Weights of a small transformer language model: width 256, 269M tokens.
Each number is 128 + 32 x the weight over its row's rms, rounded and kept within 0 to 255. Layers, rows and columns count from 0. Numbers have three digits each. The size before them is the row's rms in percent of the matrix's.

# layer 2 MLP down (transposed), 704x256, rms 0.0726, rows 367-403, columns 0-127
093:145153132135113175086166190120106132158187141146239092108122140141118126147139129146104150180099132154140109063101096136109133110152074063127093106161145118154065122116154178116120147143146151152111133106081094114115142174119140129148144140129128113204126123051185108104103170155170153086102161107180116133117141138096200146182154150086092174139165131091105133128134127109164191078038
104:163119147143121147078130105131079110159135107138121145162127099161133116151078113141187073159160088139123171121166105088103162136114108104141176120184140156135112094135159086115132108065170123143139211157140176123160175122101114089080128110105129105130120072145160091121097094185119126187162156150117127130170143141113152131127131120089121121126089144143121113142133122133152106151121
102:162164134114106106131114137131114212131176172108135139080117098134102102088086098187036051101155116143133151143134079158124129159100096138105112075071160111104124109076097180177115092113097083162155132112131141138104155180181135209102097150165113090097136073094203103099118139135183145120148097171086117141118151160112112196160107099118145137094129113162096073131101185120116129082125
097:057146101132109096128189132130170119134149204142180150128151103119160084104160090106139100116073119107155192119099173150158174159124116109136125147118127162106126147139141115157129156155109082090175106095087139105106102074126115094053145059115131110092096136093127154117104101076136145154126126140110139139123073143090097055136166128116139158095144101142128133060059169150092152130110
106:090082092147146161164119127147127148134104122056127117135185140103159145095111097140129144109118070092132088114127130086054129148146071126114133108035115141098128075117089158129083111148084122173093087186111158118153108097213129108053123107144155095168172116155125128059138105054184119125150116114118115164178115105142138059179113106159106133127131157112099107100087105093173137168116
096:113125075109143063141118156099165233123136106094167140142140148118111112127165127142114089136154115063135110188108147166125163123106121200122075109115123112099169149132092172127116065142127112144117137179150136097108173178094112084087137156127080080127139137029082125130134120101159124133140116131151065125155149164107154116139100082116099127131161135145200098123128130151128136108109
098:119106117137112137097105106209105110137155096145145052113156141085112134114148124088147104128119175126145145199146068140143144166131091121109168211143144113105119094112138116142074115175102207172140168134125103108102210138114141086110122104076113053172130126114124131161156103113107141117187131144155136091177104064125102128148104118142127086143152125121105121191121145146109197139123
100:177141107133095118160108139140193150159140059087166103128127120190114094154122132124095154109126116125109175077062130141103125141124136108136096156149081141162075138156113087112109158126112098172147136137145165130156154155171142120136107183122077137092096084121120060108106137108171045092115166126073210170118121124173105092152154157113148156137041141096121088143157187072114175090038
097:156113146131115178129109094128169139129101117091123198103135135103134130174111111140115199140085112144162122113088123161139191092136102126168161148088146123089093155113114068134103065151087141114055131098130145124165155158116168148151068172084116159112129180115179224081154143170110159104143157133122127067129097123125081091124174126056184214126125146158101147151131155155143160142125
116:109176203130139196094116160144101152134074095113077129166102136129152083145126255112113164036160096118186100135133127125147067129097087124147128135062137158178158133126092129136122143102125131117106152154155102119184135129131153114124125095189162154140089094120154137140151089196116107104107165152108080131128091129167129105152149112140095100180108130192103145127149149141077153124098
096:149121202135095102160157171097135170126161126143174083147110112153124161123135118143153158132126114137195053085163130129033184161128086136085122082177122158111133135151145114124158184121160150201180176175137162103167186113115130078156137084139128138096129186156116138104119172129086174114125152142125100097108149132150091115131183112185129071140097116106191125083118153129102092173126
097:177128120117109096119114101116145126086134093091143126117112106172127138204158133128087104148162084117120125099133131120083120134136098165102125155107145108120122151165189186126104192126111064148066055170155100155138181083166130095150100133128081109124122100104166172146062148102134104149117138075156118135106098080161087139111096164026108166129118150178116086174100178083104138096144
095:193131107102121135141071081114112094145174144164152126125141107154150131142058143199172151142138137080112113071145166086161079106121078108112169138160150174178148150122074076117126127111181122119109148113157112101125204058115122140165125149167140124045145163133083122103078128120165122150153124143134106143154112103110099086078194194152178115142147131202103104095068103075118064127123
104:111177057096158167137167146171142149153140100085142092133128137131160147101119130076203096125127134161102138195098141148171138162147108103122127154118090133116158099162104125115126175065123169173122142126194127131120145134183154119161080069127136142098117164186126092069064186138154167097122135087152119141123077146132135155159116153114149093101060105098111150132152121131154113139108
101:074123160151120202150112087137104103135107094170127111098119138091100087069099144092150146112104105076142134141076137119173124074133109097138103104150118094162189159143166156136108168154097178126136200085111140153115188095145112154165146184073147160143147118155111082150124087129179134149149115152128102134157087132100087132092166154051112115135169107126139115122189154129059101164118
102:196082076166079158156084135138121066107095128203113134119107130068141114071186109147178175152149141082102125149139162151124125144076160092111102099055134104155144133124134140146125156128136096071121170102147134115151129109132128090079120052184121067100155123154101132144126168098146130128146122118066141128127138120028106142189108178134056113120123135150031112102138140110148123130143
099:099130110126127131123105090128127084160166197119078145135161164144163157083112139132169135100161155190146165109092083110121180144148082110186154092156149135130065123122074165119107151149038098166163135115113168162146147141184135152141177101112105124130117148144112153140187158161102106140176110083076185176169109160145122113136156100151139087116119108100146112120119112160123116194136
102:076081119124071134103084184137142168111062159083119100111147139102148109139071122150176111142129159109145100122105143104134093098100164141171105105072171115107143137150112050148160100143111109084187136153160087128104167172162162102145103126157149080122115153119164172083130171150104108134175132124135135094105103118054131129099153116124176098150126123142116154125147120150134127099116
107:107109104128162161108129107119188086135110129115148139115060140108100104131121163169112121162130118181158105125131115144070066098104109108129135055156157124134087156095109153140106148083133170161135179123124109135171099103089123157125169141069100177082165082146156162098114108175124098167167126166091124130127176091107089127146116125107083113134166084123129148122107097127166175161146
099:127100187149099126103140162144101154086107131120060182147084139148175124096116130139131154153099170085120157102089144100158098133186105122090086092130133089144136073172151127091173164191104115133167131099137113174102174104097121168144133185107129129109134218116154116120157116136131108181116155144116100150137149086099130152136121132101163123156158103117132073149145056143093050214154
099:143117090107157186193177144112086115118112048139089103157123123091155099209126141078139117136120073139109173175173152176177082115143135108126089142146086174120183129137118147124175164188161146137100101131174155120089165087187140164094096144060162144214158174128104130163141077127099143088124147155155097115076156094122143124117136173115125066125178118088140108165137102085099123123106
098:151152114191119143143051136121108122176134139111064130109031114114162124088085089165097166117151135100075150151130169117125087147121146085098196122132111101160169117114101076132104148135103107113112094092131136106177123139053139137093146119124149158108175115115141198156177090161100139118120111100155072088162079135159130077128143127145158117129129140155185131180082115148178111128155
103:157165134101142140093107113120118109150149163123121095134189150148129129120143193195105117122148152189123128134087172123135094139121052188136136159091187150171170149139122077155093128133048194102191120127144140055091120107146121169140153105130029128154112142169129167142178159148067121150143159124108132135127141153149069119103134183136153079140099117128176162113097146125151151167084
096:154155145133136134178107078097122074150129129110131158108142178099177124101081104190160180128139165131150138179170181100152145147148162125132116093149134125146080131133094112137210113198116118147161117132117127146108084071165108140166112105137125147097133207159135135154103141107170151105135138156147174122155174159143079164164130101143097167137111118115112121093188141143161133114128
100:118126104123150168136142105132091110130162070127089131098106127167176135130142144085048090136089122112111161163143080142180181123107126028089144112157140120113142107086102099097166072154117083122116166094111078129148171132085167142107151085181093172157059191068178106112135121160165138148193120081067123113122096095093157133131159110077093096122105094141137112105145098162153134126148
100:168140072080127127110128132144163104104109084129083152127096183123150164155125130129123168093142136153202083117125093090158149112135148203140118100092083110093111066144144154138088138132041139150082145167086087138154129138114095188114157111158133061169120076141129149230145152168165128096108170105133071141112079188130084136122110097098120113156151139114153132138133166190065153078173
100:168103118157165160172095112111060119116138146097079145125073136127129164091155120126163172171141180153150142202153155117142115109121183125113080110074140130114134105113162110101123105081120176146075136101170154118138168136110151109146154069176137075072163163125096119165123070170195146093135096133100148110118116117120103199078145137135161104143094133167087161116102085093080158108141
094:144119120111130123110066132156178105151141135186127148149118165101176143151111127091114108173094120095118104158138124124135215156119180100108112166178080104103105102139135130125138186068149156187143158133115148167098097094160137119086073118192118155218142113119083140079111142128116079129174090080079071149165123120136098056155135064048109147121135103139149132167065157142079120134100
103:142169121085135091180146096097124134150119148128090122106175128204130151044111142082177132071149168121162178037204161122119114105108059130151080113151103118116163110129126097127076087153129131136122118130106107147102137113157117128145160092144129085131127174139149183091206138099171128098140151165102178121123109113117064149147159086174217165123126155130166166115122044097137159143171
092:116155116107137082123137164155088109110158144094153146150132137098098181162140158110138108078165159107107119111105148148105124108120149109152059178121084149123151164120156121153109108120091115169155062095173135093089107134117126124127102116184081112084101146127165140125066099123154154161141165140140081135101156138132170119200103150127109166137077130075163099128169083129103045076071
096:175156094162106153164100102149140129093157118125088207135088175166083125124087168086147183069155133115105146142080142130155087139118185124158116118161121142137120138095092137107156111132108129128052197113098098126128117097121092115086134108212090116134140153114191207081078139127154107137091154158117113076129111134128154176124093139139111169142076149119108108095125113123121091118129
103:104141105198096144155154132105164143118136116139119177124130158190107174097111125084081125171142137145115094144185103127083148135126184088158115219097141144084115105182113114135097190127095107089157193185122123139116104156102139165091139135123147134177130122174116156132117076077122144107187156196096130125150119178103151094154157143068096146092136113139096138085110142115161147154192
098:086139156154143073105165110095110157128178088088205118127095205099122125141115100108118153159136073151119121092137102118082058153126095149119098087130127146146178145130104083108165128167143103124149105161103110189119173187158132140166111106193073112198152151158122083111060116145162121110149100161054168173128165112154095132092089139089106136116171130100160106088085116102156174108135
092:090155172138154115126143112125110157146108149145156146150143137177141119141100138167103145144119178164114120139156122096077186145134121125215124185042170123110164189131172130079088054074112157127133118170125139097183138150078098133118177159128199125095171130098071101118106122106204102102124118118081165148180128140171159087125141127112107131141129116096132122051145103139039098122115
097:116122129113160117115131152120145100103095176180116094141132112133122131105111154064131111114126141198127152112072194098178118116135139134122120064173116135184166112070144100135133159093111156114170143036107154129030076158098106160091134142156110117105186138227176130131085148147115146141114156130087144076082107095109131163113110127181076117130187149139165144116185110098138141136185
098:121123128126144078073087093133102156154110113141123133184086142096098105165156140125156071145135103122120070123043104090118111079169191105108118097099116087139125133116165144119084020147128156084094172080114096092143130179164114153159125148157168158079098204125111089105130137086127111132107083164087129121147098112110095131105125120133141089095131107138131083145133159084046142121116
094:163148170121205139136174113108155131180140150157194156095118223166157125111127112217133145118138148109108122092107140113142112094121145178096110141141133085133144112092115110156126168165073163165186136106122144156130097134161158125127085147128138080083143098068131148033083110129112106094089158146121051165138143084069090116072159180133177127109149098135189182140085082144191124102155
# layer 2 MLP gate, 704x256, rms 0.141, rows 368-403, columns 0-127
098:178119113082092138065204104087146157115106153122111134146127132167135088105151139134096163126147175149157117133090149129122095132143139133118081187069151102135187124106101157147089110167136110163141079102154157162068112103173083078128136103181086194131126182083149134149073155099150172150177190123125127088073064129141139120138115160136159141131137159094188165159112106095156155118137
098:117141129178151184117091154106179114095169117128145112058160167131126160146041141167127100107178115160135126174132149149108151077123143183108159062126151174125075168105130157120115116154079148172112149139128160080186085198137169100170070134119165112108156121069079140145172090145134094116099136158105127153116125151160120105103102155095120088162198116172086130142141064151120064189069
098:161174192099079111119126148192136124132123151131114120084086080133147103130096148132132155108088148130115090155102078135198135096086104091141127086139138147134173148128122142153070144102119132074099148097141158064165160088151060115098063138135098157112105146178115129089133162174102139156119141134102120140117151194127127171170158125172106183181169133133193118198159117121108169083107
100:116130126090152077115126115104188160085108136128075207122090123115109165132161058160136226094126076212116118088109157093171160158121112106170136098108117153115096151116165109156135122101103129129136084096137084163109135117095135103160172196157113160122136168143112128169161115132112199137116117129129111168109163153095125130147088094127097089136132152082070101154212104134125184095173
102:142116103123122188118148109129120146120098128163144131095173147158156187125145212111150142088037144128138133176144169150169159109202177133123118155150103154073155131196114131117149127139107152180188178182119157111118118141152079153134156084126208157147125155105175125117122110147110100161070121109173163097152124166107094115140144112129095080168048129103095154066116121127140121131123
097:113189135129152048141136147159101083135136093101074115067135171122146127119075061184072127121095092180123065116095139137132099159131070106097045138132168092130215105064106160148107109125132069137143057104136126112121106157115043094114109068177113154088177107129153016199159143128152167144172136119097103099129102143170128134166078126143108144159079126115138146087139145091128151078079
098:105115163160168129133133113155088141145161192145126105168141154128150136137114116100111114053086103097134055098075136135153180162082117088115137121131097097126088182168156100150097116107131113100118078120103135125147177197095131099145128114207161165107087154093131147059127165097123154137078141106171137141055139150110092144099127159130110127132078182140239169179174146128142107123145
094:079138136099100059067115167114115124127142134115085072118136087133121067168174135129138107107137171108078140122130111123183033147140125121089084143105142141116108155056232107087153089118131116139189135144129103148069171151078128189149159164126115062096122129118107079134184108143112162142154137120085126140150093094102093132171132111127129089123162144076111089159131137118143083093110
098:154121081125136138160173103126151138189141104166198100173145150147126100136146094079112123086117129117158093128108184168077160132115105102124095089112078128133171120137134114083106118115148030166172134149124129200109124147080143129140223159136082129138128173104079120065127089118152166073170084105167096120165110150127100118112110123106181159133042135126101153097102166135155123141075
096:143103118098131063110055155155166117071100157199178123164072118159081100115123121200139144134113134147102145127115141118131174167122109116134128120150147058129162100078123122120194172154149158168109122175139097113121135120122116149143123132098113103071122187148171102074118184133144162153171104125154121114097194135111145108104072072135122116166103126178149101119140152142139130128081
100:115214090132079186117179144181125122217083139100146154080197151053143150124083128103126129112104102117095136118171110089162177114190107155119169085155100177153162126135128177106096126112154127166114179171140124149180167137086075130084157119152207103118142112182159097105133110098107178118155097157176125129147163103093106126174143144099170149171178116119094104179121110162105124186143
104:177118169165157210110109139138128183109100155142119131138080082183139113111131144162107113183114203066111138132152092101082085087115156108103078123099146103132140137119135119153108105042140161147135131099114134148147116096164102150119127105149228150236090126087138100131109202111136143157088158120118149129103088142189032174138117181173114115161105135117128184175132156102126121169143
106:114150143115115092109122133173135113167140126114092169149131097150113153151118059160134194110155132176156129097172154121120088162084130116092131108116174146101087122173075191143103151149161129044116149111127147092179162186086170121148124172131169149131132150141102154121108109122075175124150112144166133202138172120125187192167175069107121106145137125120155113191133105178120119156102
097:168200150146152174067136115178147182194058160105168047141068135112138180175091159210151088132135147152168118107148148081125128069076161124120129116093189109137090177126106087104122165129103129186074127153128135099122151131153168068168145123145214084181140137102131182140164084097153110108099125126204076158049115119111105144061118112142140158133162168135190142161103121127089105144135
101:126145085129157114122181112116124108164144100163107164118125116111173129138109185089128145171146114108110148152154055121154133144175127115052125110153150130121182078108143167108142094132104106084120123119122114087091151166134064092167121133169140111118150149175106104116069229151144175072069129100105073100086157149064143120131165137092077081071121114144123118115120119140135172093136
089:147127132090122120140101109107124130159138105125158181132155209104124101203056123079110109139203109086167138143075136159119088148200101123112088146147115161137120146113119138094130091158136128111115105166151129130168123168177120174154054158121150153112164137120117095100127137126144109134124118140111093121122117069113146093145185112154151133130067117166149158137092046105154128116053
102:159185041062102148137137122128171079155065110102106133115085102161127060092174121104143149163110115165141140109066065178120128138138111172166135127129112175150152103130056155150183141066156110151123116103129173118094169050121132128110142087086108152078105128082192128047139058139138128083160145106121120166177128141099148107135147137178111111093144095134118078134154092163195131145105
104:107153145152130046123141116165127117172142113114148120136147170150115159126140077133138140105172138138151104143175156171157107162100143136081158134096090097121088113106129146136106136199113108133132126106135056116081131111118132119138098118156163102110129195103135111102192199150173148090103103198163129119137108200164149081109162166169066166119083103117157144141095173155096100107077
100:069093200137152130152154130100133155078095116102095172130134118094095125103148092150093173143074121125127114106088072160146162146126128122068102115100123131122108143119123180123113116188118097096165124081105127116133133068159089128149115172153100101131126139178097143148126106167136131146153122099160143163147155120167107166181116052091152145133034112105117111147140114157126088141155
096:137131088146100117154101100130202150099068171154144093146076103143152140145119098136100140099054120119092105118116080125100145102113136151090122129110138149172123138182124139134143149127123099119116112143062138163122093115188128152139104154147133168095157141081113143175150123083083156144147096121185087149137103167194162101143172090122137146146125182105050187156161167150139192132106
097:166170120116072166154164091182139120147165138189132122146109163139162121115169113154142204136131136133147152128122138108150194137162157059089116114151121101151163119150086143123117125134169142158131117132156138177153077118156108155090064118137108059220151081063139125157051110152190083115112184154149152113102137082133124082064130149138157129124110124118172096150184067125111120124098
107:143191122098115126154141106092140151121112140181148157181114111125111144106071157103103153137079145077137124144184114132135168151109090111060175097131147133082132133146139145113119098108117109138132100206131190190125133198108083149176090076152210102119171104152177151112091147048129134110105097121157097064116123130077131128140095064175129125176163169154071138145170119083089087103142
100:144137129145114192151111132097128156114131158120093094062107068132150169081151088091135105136089043117110088146103060125121124119153065152181165136126102140125118112159138167103069156086125099113096122163119101140174109130054180157120121160125163160134136111091096090098094132117139138124183155105116132143088158150087153087110145079159130092130169129149163163116054178144141124160131
102:128097115129162120093119187107123126116190204129172137142188131124102135191123124108133144170132116160109108093102113106073072136126149116182131114083105127102140146165120098148097121087134163147080104176127142145169169101123099133182095146116085118095103137191052144102096086133105118095143098112142088153122145125116118166139149165109126112126171086113141074193114150122141192137128
104:215103108121142131060149129090112099084169108127135115099087176066179119126090194096097131108093165114170102113129108093124051106133125109171143124140164127120178056130177152095093145086106154113133121141127086150137133103132147114139094123195115108167128048157106153195095164099139131109120109097132138144034128148121106150131110088090128145098124118093180106160174074149095121133148
096:149105143091173087133127111150067140092101131121128140137138192102104123071119116149115062117136175128150127089111145152112088175130124137107166167056171135186133140064125110138129134136123099195094103106143125087122071136168117182141056146086158070132130124115118146154129151182141124065084153136169125097159117183113138115152173198151126115120129098159118080109162132097147143085121
095:113102140108094127131125174181149130169087114115116089102099132155146142164099158194085117157173086118130109177066150100155167084162175138100184110141093126158109116101143113099135146104117169090158148112152148175111139115170148104157181149170150124176166161021070123057070126109148117104122084105094086095207122037153133112099138125105089124146123153141111174103087180069129130153108
101:165127083108100197092169120128134109153161144178154102075127131170136110164156148100147135134167123115174113097162186118124083087137098161098118114127128095120135114127121164099092126159105172102118100091160091188056129145155148188203133136157137094113113130180126153119192165150144137160119148085142119149130120102143079181121115081100162164160083147193162143084119151105115073145106
102:173121092130068101152128195098100134141111136106172130088103106097133097138090141171129152143051083093111149125096091041143120147107107106105143123152106116161146131136120131085075067127115095107151128130104102140070142111127075151153143136101076123131140152170154039139101145152212146154118164145115111158115142130172071129135098119133104108089125199170104135142166071093141160106179
098:101192143077087134150159115156166107080136193045141118151119158091172107113126183135051131168154132144183097126109090099089092117161110135155123109077163117157107124040172134118108125112147137143144155063187117106134090109122129097150111104119108134061077116134150127102078155158098070053136111143152178086152168177120114113132108093111083125063118164139141122110134065076192157138075
103:101203173067168105100113124147141104121146164098198139085123095167126143145145090073060204066050135120186120100123174107100119095136140123193097161154150130121162087140114134142070127139085107138116140092151117115132136134149135123106083106113157087106117127199140192126170101139150091101107115166145138105161094155077149133169175072100091153124116156115106200068121103163151153092145
101:068131127144096059175121123144146089124116125115104063160093125097102182094140123171045113165128101100081123186127149154178049132094146126072130134125199116127121125144119140156090147096090152125110101141131125109132117130135095126115092109105154099129189083100081199133083207158157151176086077187112128090141098165051130100170157167111158111142166135146064118137082128103133139121129
096:090144133153181122123162129160131164165125142181143146160117096160170113126151138106085125132184109150111125161147131113082192153138106138255121145046148145083194187132151080144088123078075121109137140171116109071146153120090120104144081104128162092083143185174068165092097127086183127136144153135130223165149151157170177067122177112142163086084156169080176113108168108075065123084115
099:073165126132093121061123124132134156118141099124142137066165127167140075119095084208119099117134190143125095107093108090119122182075026106126147129117082172136109149115154131116166035173105064143120137160138125135096104159110162122089154133083143205136089081152125088138124160092144149139141133113106137124166200189194135129113112034126099109126086129153190114146112103147120091124146
097:104088134156163063102151127092128182130146155134097121126117150106131098157156107118154081138154133130127074113073159119160080099144172140091162084145107110103148114128146070157109085111096122064160135092069117129143089238126116120126164157146137190135104196147085108052174114094112114150139137179064102137126089096097157126130081101126148142108131111171167131162155153129079172145135
097:121164103113108117097094139130129056090096113170105120149134133142128061145129094159096135119207147099144085131137123157164155103137102107109165114159060113134092156136110076118231160141188149150103124070107083154127198114143116111088139150102043135126123123141098111058191125121154123103138118136156169120187121117131150122112130102124119189114157211078084100099089122088097152155067
# layer 2 MLP up, 704x256, rms 0.147, rows 368-403, columns 0-127
099:154161103134148129125145141151118098181122159099126103133111119126132146119157184097119163133132124153102110082122122128094136114110129189109108114091124145101168115071150124163178106133143098154134150143118160110128112131199061176172087049081091167153179220110115169121114178127126139129199130071091167124107139125129085138102182168097117118132175094156121156174111113114055143090168
099:092135117072148091138095138076138060117146089155119120084124109138165104050136222120070115140126195139090147114155122118124113122183128136158134136137135100137088073143144200183165148140128102154124110153116141158121126147076145118122101125116099128157100132088131124127179117136096066108124195078120111139132138082122131071140127112136129155121172123189169123098159130040151231120100
096:132132157140076169101081127141144079126134081121109139136076155170109099145090051142170164122155120179130120122158176101055068098170133188105126102146147147086134082088147092139160140103065150117160131114120144159123153163113134052130130178131131108131112130130167132149168191137093134132104119095115127133117200125135103114137153156101120079155078131145113166124165058100190214139144
100:124089112165143134160214132139130163122147110137101154145095102163059159143131101195148137094117142145126154143145098099187127195105107056146110096120155119102107126091159088151101084128077120044105112122143098153166085151107104102137098157099158169069169090098174073199150140089154189105100148154125153101112119198133103121185187169113099112081104139152082092122129099133143144074133
103:121168121094153178173109159158135068101148082101206158139086129104067144134091119110084166172147090177138114064139054101091131110100117157127139108121156142096106083101108132122137100137101114087092060117104124119126143116091106132124095162145155099094151119169128153130124159139108188120143158140094117186130151161149100141093182181109111180127145166131090075198099090159118093143128
097:097116117138106137112134159189103132135157062089126181072151119166159112128039072163057111170104102159119075097150160165099110147142137121133109047123079152128142115106118149178154164114125097115142095113123111096128069159122078137098066104155102169086158133142129085150134136129132157126208141163076092136105119161133154112170071112087122160169079116174138118086112148128113097126129
103:079141101103079097154123195126139126100125076127135116143117151148064145114181019166172117161142160124086076160119180158107127110169149156136216138143175152167183165106125198108142144107127102120116193149092119147129121040115139116177152137050139098167142074156124164165110106145072116173142126136127118135179117163110173134111127109157160147168164096119117154098175135136169058129079
099:136077127136149094157164161133103161148124212185110058118134095144094130050115108122140043121163142113093139134133171109096098149155125126043071068141085113204182063186144180158164140092137111173127155154112122110134094099170121127119060063154148114156143082156098069162074100102109107154098135133129138134145143172162130173096103089170072090097094136117183119114142168114142102160132
096:127140088128128108102171098150072106181093182155147135141190169119107047106085145139090106109171160145119181124147159118158118113159085115066181184165198147125129137169126085127116130148139130105129116140144127156104098112098082204127095149110099111071158164167078090139117140130145131165073103168097151126125115156105082135115067108127068115106200175077034150099118132139118124136141
099:109097078100124129086117097162108069091118133139097194108138122167119157136138134139108123114131119130090183148098158145192044120131170136183139204106160111123139104086112153121109090121116129108069115084060151133058066160141084123153093124099172105139155063061142118177176107133155138146131127114161135142151124086141170134130104125087128150117097144136075158198093162142197167088119
098:127142154169123127118132130132105151160174121070141171152185181086168131164117086152129187136093099106171118109169104039126074155103145134137115129094089132187095112057141116170151133146100149141069087077158156097130097113082106111085119175112182129150116118100126120143208087180094094104153129107096112113100121129156118088116023098146142066076201130113168168094190110161129132143173
108:126197167092130111116190081150134133114187059098055139113113139109124169123103159143093153151160083172128117114126113177150107055161163114130150156157165078078154108102134181137144161082139084139123128141083168069143112111134138177215166152130137144155128108106166144151125232148113157131157195113109130117086114137193149115109080163066082113115082077116153152135113092114155158116106
103:141112157152176099128128096143144107148136145143104135177132110136099097159118087143076202124160118113141099112198066124082129111114119119135120072102162145095085125193110128068122070166145115077115138113120117131103138161106161147135129152143157134177125088056132146149163140097100146147053154189156116100153103109126224194132139107163113109143144098113176139146169111157079125164139
101:180123135167154173081118152100193107179121163126144070167066099104190116133107157161109165122119131071142147114187132125163090065074122124138094106106143104107070100130106102115083147115129168130114136145074113082112099104135114132156131201132182084153140148055132184130160152089151102088090083119201083140051068085126105170040134128116133140133151164074132180142118096054151145184138
093:061191152152088111124106141131153167147154126128192156109095090141155150137183125084121064121139103143134123064124133114134113131141111151196104121118129107112089206103077070130131094115171126136088145167152108112080160163175078110170078166097156095136096132145138178087140085143112113120144115093185111159145090137157157120072118077127175127124183135125153180132121140125071124155131
093:153103118065105108139144094112062090155135111128176167161098209116125097174090109105091078135123119146139124129099049123105104120193143155092102131129097163153149114064116136146188079130190094104139115160166175099148116129204138163073094145079142152119138100129111102023112150155177119094136120077059119160121074104070147124111129178139142140072084125197109141127065122129164151132104
101:192140131092113107126159115153164138111123143178119174111113145104151128151135132112098127129098103082125132091137158172132133169117085076153153178175129075097146083184108161110116206131147077125087138178148171132153106128102140190105117099130128122090083141109173097158151066153114128129189096109143083072113108167180095179168133058105068139120110187085097127131148166088101163152109
104:085178170154082048108104148161113108109164097089140149082176173164125168154156097101155134094112165112136156155113122154113132136146072112148161196131123095082157132176103142114133089166132100123124041079118092142132097124141147112149070148146104113161088191131148114126167080117101103120154092139180100103120087168124144127149214112132133139156135113156114109125153195114105102094111
101:184175166091138079156140102153159140172158143096181139158112124117159152198082102149122133141165124133149114128224202111127111156156120162157166172152131126135095172147171117093129123071170110151113091130142152130133103104169108185137102046119159080136136096105101099138122191078097140136084155165125141110133151132155127131092136105143094139162164118121139153079133149103138130145148
094:107099064185102071123152140147136109140100135177201116179098133129130186171077138079074108092142107080124083111141086148121093088081153111093158084129172117162117099104149120077124142119143108123105110150064115101152094110143117155181099148107143122118232105101115171183078132154104134089141084146165123087139159094141135094144108085122103123099088185077106157099157157141149160114100
096:122099196129111072104171114156099122101151088178140121176179119194118153147199130172141171116157181115108115125138164080118136117161158103152072114159140165177148116192137061050151093131154130120133116121149107154170141147100116129098136110199127124149070170135104119122081162032156116139157163135135149145065144103177149088062124182104158118153119166110128137184142146138092153149147
111:205149127101098124144158086095163152129105148180154153155115120117112167126083125090156147175138136074140125190198121142139141111129110133132191119108123146072116111154112158132137101076113153125124123175121143185136153172137111152175077071149123112109147096157152136133065132045102162090152125125168095102091100098121156154157125052152138127191165111148076110157180164078100090089125
102:115094094098174138092116130078175158123127113122112094136151110123141143165106138116134130105104103151112116175153112090119135137089103136147204127129067164166136140123157149064175150147165150069137108156155113114151171181089116076149166131123072145123149125089088131096153129087134138139160113101114125200120086123107147052069117192098154082184111137137132169130046111194089121150170
099:150098166163090117136176099116187150083114162109092093153164109135101118110128125146188187092156116158129116114110141108059111166127208176119169176154140120101102166141168148209095155139144165116149146158126121145097126145135091163144181153120130062150201118104115127132165133079118119118137092120150111140164148158174137143104158098158147117130147119184150092158137135160100108121153
099:025132147147153134164157093169134159169130147090152127144149082132105145137122092139189171139198121111076123135142140165117185119156165127064136161133139148157094160151096111182144106153175100098147112120145195100134108153155086139122107162080119170095127200082132106036151086106137138165125134101090142114199124028161183140115126132126148106128130187192119100146071148093130132157110
097:138134172072129040103172129110133127109134123078126189116192174112110069155140135105076068133119177101106112060076110131105103117148121190108170079084104122118139107148119126153155144151174108158076132082097088087142121117114170148151079141080103155134169085115117112134113100173135147130112162133129112112129093149114089172224112150087153082109157093162132131132166088077157183111111
101:093078147131109147116116158070124112036115127097101108116149106128074146112184128108114101093154110191170164119151146151109057168116097175145119127136208122172153162137106161116112107119126075107131148129057130088113118103125130144142097130107075109120082109123126130150178115201164119165113221151124162140141174185196144122110103178142123147112120129095144091145173128115163100114150
102:142110154104131094118124133145149118146131100065100129131100067090101144121104146176093120151101078104092109160056066136115180126145150101155130135116142153165096123119173177159188127171144156155108187175135191101213133109111166067097131122083139146116171106083106127126086110131157079105092117173078133187192116089142171104122116191126094096149182105072144112177149130144147134123154
103:130133115140190125071126105103145118127132114153097153156153139173094126130179165098108119126222173135109049123144146220143142114129174119159110098109149120106158158137103148163146195092148131128081154112131192100148126121145189096081084159173135172146199128126122193146139096124071121099148096106182159111144121113125159121119147129105180154159112068126153093124124133183127086180082
099:065134160162121067103121142089140130127108169107156072172127086109149209148146165178131083178120120113147110079162119134108153167068094116086146110110124085124088119210142143135120157118192151094211082096109127127141102117152131163136117152076080084184111154159055099186154102179122137125124149131149173152166157130197095090123121155143105088109204176127127148160183192151156112104115
100:153139144084154138120092111107089119126114151138130149086121108147191130169110140151163147057116165095118122106112197122199134072119067134111094092110153101133162071153154083171155132130161142176129094082124140150140129123111161139145136127109123107100121109148213087099142098175152182138176164127181125149100097114131091082182153087212167091114097128109157135174204171164081153121062
102:096169130190131160120120108136127119152119169165073149113113071147125187098137102120130150055127117072124127174110109105144142177145149099115097179120126089077108116176154131132105114086152142113108135107191094103178155157083119093126159116081201126053133120112158118064193105117094116059174128116127131135181112144148139132120125123155129098126141135140092109110183123153095121140146
088:146119081116085156123127117103103094088125137088108092079127171101085110142121141150153133100089104072127131102103122193142083100114104109024126079110135149150099092139119147156143135198203109119122143082162126190120130110178115115126161153126100135158118161124155108154109134153049117123137089127149073103098161075088072165128124136152138124167091108186119106190074148153205139170147
104:131157120100116104146158181121137200130146088097163163178152094147158132116065140186110136152102160140163062162154143108125079182150134148097074133086126178084101192220135152141149107175113088131160092135117099134055149133066100138161103148160147121086138136098123108093105138121143125163108104145085113149097139124145138132154106088105138159153111058142068151094112141148152129086126
086:175154099129093154198097132145143051120121096148143107122114117159086138130127143128117135127100115091105187143180097134100198184093070115183104201165141114128080127129090185139133193133136124172108150201173145110143167071154103144095138095095110043107165052133140198175136202128139136105120150111155152106117143131147111119091154140103158106154161159128096132124124093101162112125122
101:064102098117171121112065100134102131110152116106053091104153112100165096133098121078100120149104101093193114155171116123074135165134115096151200114150082129101098185174150118135144130094161108114104121187174084135132171148142079089166138131110088170141088150188119086178167121136120144152104083169178196095164104186132183123157114080115090168174126075159069055154171159090063115137073